Each number is 200 + 40 x the weight over its row's rms, rounded and kept within 0 to 999. Layers, rows and columns count from 0. The size before them is the row's rms in percent of the matrix's.

# layer 2 MLP down (transposed), 640x160, rms 0.0484, rows 189-209, columns 0-79
085,135,223,176,213,166,197,217,246,133,238,198,229,185,214,169,162,188,187,165,178,247,212,130,250,211,144,179,209,183,265,196,232,119,187,232,151,247,164,225,212,196,152,186,244,239,163,166,201,184,209,175,229,184,240,119,293,208,176,181,231,242,326,185,161,172,175,301,194,171,197,246,237,193,271,231,209,204,253,175,175
094,220,269,135,166,148,145,230,187,181,219,219,213,181,248,203,214,163,212,220,235,130,246,165,222,237,157,209,272,245,205,201,245,104,172,253,75,231,211,208,196,203,204,165,214,242,249,187,227,168,147,147,193,219,230,201,256,196,204,203,200,199,164,212,183,198,215,178,185,159,243,168,166,206,181,168,281,158,167,232,119
101,187,227,274,158,194,197,234,160,237,176,165,170,185,265,156,238,200,198,83,194,163,202,192,219,213,163,216,127,144,237,259,199,196,160,203,191,219,172,221,233,179,185,243,179,271,230,170,226,233,215,248,170,230,127,232,206,182,184,96,177,203,166,230,235,190,218,218,157,244,159,287,158,199,228,170,165,195,226,168,155
089,227,173,208,153,218,238,204,158,257,91,203,147,204,267,214,224,248,162,156,122,211,184,226,170,176,234,277,232,172,207,250,199,200,202,261,174,149,199,229,188,261,211,131,166,141,157,219,244,283,201,217,216,272,84,243,227,281,188,232,233,214,221,150,242,169,216,236,179,217,141,222,189,290,258,218,238,222,238,168,149
100,245,303,205,173,124,112,192,164,217,136,215,229,244,245,197,210,194,226,193,197,269,223,145,231,204,228,180,243,257,178,163,190,207,230,139,189,244,144,245,211,155,169,168,203,186,245,210,193,186,180,185,216,229,190,151,159,220,213,160,300,229,248,196,153,201,192,164,218,169,191,206,148,227,198,144,274,230,176,206,265
101,184,183,245,154,150,214,220,169,217,163,174,224,232,184,198,237,224,233,194,162,194,208,258,268,185,131,265,236,213,206,258,193,137,106,220,181,154,179,158,274,244,215,170,111,179,231,159,236,195,193,271,173,166,166,208,232,109,221,259,228,219,187,229,199,246,114,185,192,204,159,186,149,149,125,220,207,302,166,135,156
105,179,226,138,190,154,192,304,188,237,207,218,206,171,249,195,164,239,264,242,79,220,184,193,192,158,242,213,103,213,224,168,145,193,244,138,181,198,232,177,224,262,226,236,222,200,155,155,153,189,184,226,216,145,203,232,238,185,142,248,223,195,223,187,211,223,265,188,154,206,171,212,190,228,140,148,152,194,230,231,179
088,165,168,196,249,145,197,199,247,178,193,205,168,177,218,245,221,232,215,156,177,244,201,222,266,235,176,203,263,173,272,263,194,138,194,207,152,264,195,135,172,179,245,106,217,242,153,212,122,128,208,215,259,195,223,201,209,200,135,210,183,195,170,149,184,210,204,213,230,211,231,208,274,226,222,167,183,192,233,172,280
123,187,208,109,180,123,260,203,184,134,206,243,212,207,199,167,194,224,97,183,209,192,163,96,221,220,181,170,256,189,164,227,210,287,173,194,179,160,223,198,191,210,175,220,242,158,152,151,184,206,163,199,179,203,174,160,220,213,221,147,215,215,215,228,254,109,284,161,197,111,166,216,224,193,209,200,155,251,256,164,192
117,254,193,140,237,215,176,256,253,193,182,256,275,220,252,247,211,165,184,270,230,189,184,206,152,167,157,261,185,159,178,202,215,150,212,264,231,162,189,298,233,194,209,212,232,241,184,164,203,179,182,184,214,226,171,163,270,178,161,246,209,232,276,222,240,241,222,240,172,214,241,193,165,208,108,160,180,307,203,227,239
089,157,205,232,253,224,177,253,178,200,175,174,169,177,189,177,186,267,185,237,123,243,281,192,220,213,184,173,220,257,221,139,221,264,210,182,173,146,205,198,239,130,307,217,263,159,161,190,130,225,280,180,170,202,147,166,147,226,201,234,192,231,236,108,207,231,228,86,255,136,246,202,153,197,184,216,146,148,189,221,265
098,284,225,230,198,122,135,137,201,103,190,153,163,294,237,211,190,169,219,172,137,274,226,171,185,157,190,241,182,135,114,218,169,192,209,207,243,192,205,191,245,200,249,259,275,194,217,284,258,204,259,246,271,234,247,239,183,203,178,218,232,266,186,151,206,103,240,154,224,180,176,179,163,211,215,206,260,258,154,175,235
120,204,184,235,182,273,216,241,191,245,160,231,153,260,266,169,227,175,179,288,188,147,224,174,139,249,171,235,233,287,168,203,199,213,187,172,248,116,227,192,268,144,147,257,189,164,238,189,161,187,201,194,208,228,116,193,231,159,196,168,249,250,252,230,106,182,240,180,173,250,209,221,181,201,127,205,136,227,236,205,219
101,235,156,245,228,240,194,251,274,235,185,211,167,246,179,193,287,185,191,161,215,256,218,91,221,175,220,155,155,161,221,194,246,172,158,184,164,183,222,101,127,216,199,142,194,194,235,178,156,212,122,164,223,194,281,212,194,187,202,191,221,247,267,194,266,225,209,143,207,131,187,160,289,261,214,225,207,172,244,267,194
099,138,248,183,178,198,181,174,215,254,168,244,300,204,203,238,219,220,178,167,161,164,207,138,162,252,281,203,175,184,228,257,228,253,174,221,121,229,176,186,225,180,179,196,198,260,253,200,241,177,134,164,162,270,198,120,221,194,191,198,158,199,230,248,173,210,218,250,264,228,241,182,193,118,239,184,202,185,253,221,204
099,188,255,196,187,187,248,175,214,140,130,213,155,217,166,230,205,271,201,250,198,226,230,144,191,183,204,249,145,150,205,177,195,209,293,218,194,252,167,212,228,252,149,212,205,167,183,107,192,204,184,257,232,238,266,155,254,183,230,136,202,164,236,222,228,183,248,185,161,173,253,234,212,211,167,253,200,170,239,174,171
092,220,187,237,191,151,194,184,248,166,208,223,150,256,244,187,183,219,156,221,191,211,155,178,201,218,200,271,211,218,239,284,214,264,148,164,230,201,128,213,161,265,184,194,217,196,238,171,138,123,196,165,256,248,263,121,149,167,245,181,178,172,144,208,175,130,200,259,269,82,219,169,163,139,244,159,163,217,185,239,283
098,167,286,145,188,210,199,200,151,199,218,209,180,178,244,254,188,151,268,233,260,242,214,212,251,197,226,192,194,151,173,228,153,220,140,205,241,165,205,278,240,108,159,196,217,150,152,224,251,199,173,170,211,262,211,163,221,209,207,164,205,107,195,229,280,199,212,268,76,150,205,238,189,267,201,180,231,240,227,214,192
094,163,162,172,265,219,169,240,213,221,141,191,196,193,227,206,202,275,238,220,148,182,211,146,228,191,258,192,183,183,240,233,158,216,100,199,125,195,277,298,211,234,205,211,230,177,198,235,165,195,140,175,240,228,204,186,177,193,135,226,258,151,222,200,173,243,138,203,192,194,198,184,188,228,169,201,204,216,242,211,173
103,170,262,206,269,249,280,157,231,209,116,219,238,211,135,228,173,203,196,248,138,231,267,240,241,207,270,167,170,172,219,240,178,183,148,192,178,249,171,154,244,216,212,246,185,238,230,212,159,245,175,222,224,210,254,151,205,192,167,135,264,120,207,225,171,262,221,254,158,207,105,228,267,206,106,186,241,203,192,171,202
095,124,193,206,136,232,232,140,180,246,226,169,170,132,185,175,184,192,136,168,208,257,183,206,201,160,195,285,187,229,200,200,237,257,214,197,272,266,163,216,190,230,242,141,249,194,231,219,171,215,228,170,222,129,187,133,233,275,186,176,188,161,266,184,133,258,246,177,101,165,212,197,201,195,203,213,143,157,227,189,163
# layer 2 MLP up, 640x160, rms 0.247, rows 190-209, columns 0-79
096,127,224,222,160,220,304,224,252,183,201,240,175,121,220,124,210,160,203,192,191,216,179,195,232,168,139,235,226,279,232,196,214,212,144,162,166,244,168,272,225,176,187,196,289,142,168,255,242,305,181,247,162,234,189,270,235,200,227,220,154,198,272,158,214,255,130,183,202,252,127,182,216,163,165,205,214,254,209,173,158
107,175,183,185,174,110,248,142,136,226,227,165,127,200,298,204,192,197,251,171,175,191,138,140,195,183,226,175,224,132,234,246,243,200,195,157,195,250,239,222,172,165,187,256,165,179,217,173,238,165,228,157,201,230,229,190,172,180,135,163,155,152,162,196,242,200,203,230,209,249,189,179,215,105,194,231,192,195,164,219,184
098,147,133,198,182,226,119,223,212,215,198,159,233,182,213,298,186,228,134,273,159,234,116,207,200,194,181,166,146,207,210,183,256,227,224,201,142,269,211,186,208,212,207,229,227,238,218,215,228,182,221,301,215,137,152,189,178,176,236,183,186,210,146,270,201,171,199,268,201,160,278,235,205,156,109,204,182,169,178,191,269
097,227,240,106,169,213,186,200,206,214,168,165,181,147,206,150,291,195,162,168,200,224,251,117,213,259,303,150,215,214,170,213,202,149,248,213,158,298,188,249,248,161,188,209,175,262,228,244,168,225,205,256,179,132,168,195,161,155,204,152,257,231,207,264,227,215,214,239,238,219,211,216,164,161,132,185,187,188,205,247,206
095,210,165,260,116,268,278,251,171,218,140,255,234,200,257,224,213,233,149,255,238,205,235,239,178,178,241,210,233,274,195,201,204,151,192,175,168,198,205,225,211,115,230,204,196,175,178,189,173,187,222,114,160,257,231,145,186,172,201,217,157,292,142,240,200,223,250,142,257,224,221,166,192,209,216,197,250,147,221,157,224
116,225,171,152,168,160,238,246,218,269,198,230,183,236,204,208,194,149,258,230,190,125,101,201,228,185,246,171,163,199,198,215,195,241,239,122,227,253,213,213,133,179,199,179,214,171,227,151,242,190,207,213,199,232,144,213,202,167,267,231,239,170,237,217,333,133,245,155,209,193,211,266,176,206,247,120,209,208,235,264,221
097,147,161,217,157,137,209,220,190,281,233,244,220,196,163,229,196,191,160,159,166,157,186,171,191,200,184,174,172,208,162,279,193,173,225,207,184,219,181,212,262,198,171,189,149,231,190,185,204,190,145,186,199,299,191,169,123,220,151,148,269,165,258,214,279,173,218,189,152,169,259,158,225,246,188,198,119,211,200,180,192
113,253,152,211,259,179,186,167,173,113,168,251,166,142,178,277,188,217,173,201,262,230,156,181,245,208,169,194,224,225,166,186,248,240,155,189,223,123,208,216,181,184,87,133,193,219,183,181,264,248,294,207,229,137,147,198,186,177,192,225,223,238,104,244,279,243,212,187,183,151,200,175,268,176,210,205,189,181,216,246,258
108,258,147,264,198,237,149,168,192,246,174,261,310,216,189,171,220,157,243,150,232,174,140,215,227,244,156,129,208,265,188,163,177,221,147,221,220,147,182,251,137,216,163,119,185,127,230,199,200,170,174,155,215,181,216,228,173,198,225,144,304,171,136,242,172,195,190,157,146,204,242,236,211,271,206,250,159,201,202,232,184
088,139,149,234,220,198,212,193,162,178,256,258,203,249,199,191,192,221,174,164,243,282,281,173,195,192,155,235,165,103,181,213,148,220,217,222,218,281,138,181,211,236,196,157,188,254,157,157,180,208,196,227,200,156,182,188,161,239,155,153,227,226,197,188,179,114,269,179,210,193,209,183,134,194,290,280,219,234,253,241,179
093,210,128,197,254,185,206,145,205,245,203,179,196,208,169,220,193,161,209,248,253,208,148,160,224,161,145,201,213,181,196,205,146,249,257,214,222,163,182,185,225,308,240,260,194,200,146,215,148,253,207,241,201,206,231,243,142,172,219,189,250,241,210,156,244,156,244,244,171,242,153,215,167,208,188,162,229,193,205,164,148
134,168,160,144,169,259,218,300,216,247,224,244,201,213,229,182,180,206,154,143,249,124,177,174,168,119,229,201,250,219,208,171,293,188,218,209,181,157,213,211,212,183,170,194,136,244,234,167,228,121,178,218,187,177,250,228,228,141,175,166,189,209,176,211,148,132,186,216,173,195,233,193,170,165,142,192,169,241,218,200,176
096,232,214,256,154,190,196,143,262,241,161,180,230,181,250,209,225,200,195,117,225,282,187,145,169,226,219,134,206,157,262,167,209,174,205,246,160,238,209,124,116,275,224,248,208,244,178,212,141,156,174,177,221,241,173,164,171,179,159,193,208,207,269,199,242,220,158,127,208,194,225,253,255,256,210,229,92,240,232,298,168
087,240,188,215,217,231,151,192,198,228,188,263,191,192,183,207,163,255,183,148,215,205,176,211,212,237,232,140,253,201,219,167,206,162,130,138,141,229,217,232,168,170,232,253,180,256,196,104,182,158,187,161,212,222,200,185,220,175,254,260,187,279,212,290,213,218,224,186,176,215,233,196,119,215,205,207,309,183,245,197,243
095,208,181,325,179,294,233,291,161,238,198,202,201,148,192,234,169,191,204,185,252,146,158,255,256,216,180,188,182,216,173,130,196,185,184,162,241,167,183,172,156,157,256,231,177,200,170,187,212,238,202,146,193,228,215,192,166,236,196,257,162,206,187,103,125,140,160,185,163,232,248,168,168,190,195,159,177,238,235,233,204
091,158,231,196,250,198,182,183,201,167,205,202,249,159,195,163,159,197,168,219,196,198,229,246,126,124,191,233,242,260,135,235,231,170,150,215,216,209,263,256,219,221,177,271,229,272,161,146,168,255,184,172,230,150,231,199,197,122,294,235,224,184,193,247,139,238,303,206,190,238,161,93,227,106,250,191,200,201,166,186,156
098,110,188,143,234,200,197,217,200,240,207,215,121,243,203,192,181,166,194,172,262,176,149,215,136,113,213,194,228,200,184,164,231,166,158,166,159,232,126,243,191,242,276,152,203,323,141,183,249,222,135,189,183,173,224,227,240,157,195,167,251,252,172,151,218,223,248,160,197,275,246,201,156,223,241,136,171,304,178,165,226
095,170,207,191,170,242,227,219,241,243,242,217,133,257,205,260,200,234,212,150,208,263,182,180,219,162,124,163,245,153,179,212,233,228,227,139,273,195,157,253,179,180,218,207,177,151,174,215,227,257,250,270,137,236,185,240,220,171,192,190,141,309,161,192,177,228,203,267,256,213,289,181,166,198,177,223,228,212,190,172,224
104,223,207,274,180,284,205,213,241,212,236,173,262,278,166,175,195,215,249,171,257,171,189,225,315,189,271,171,231,153,120,198,233,209,194,137,186,239,174,129,135,195,206,212,184,155,155,138,224,242,160,227,216,204,188,192,124,202,250,238,228,209,199,242,246,137,200,236,193,190,166,153,210,249,176,180,252,180,217,219,260
096,140,231,183,212,275,144,227,211,225,210,161,197,136,210,252,215,238,201,279,245,207,166,122,136,159,226,155,182,234,261,281,262,218,187,207,179,182,274,200,151,116,231,214,226,187,180,242,304,231,259,162,239,244,274,187,213,147,157,231,222,178,182,169,223,187,184,167,155,124,243,199,263,172,205,275,121,129,140,259,231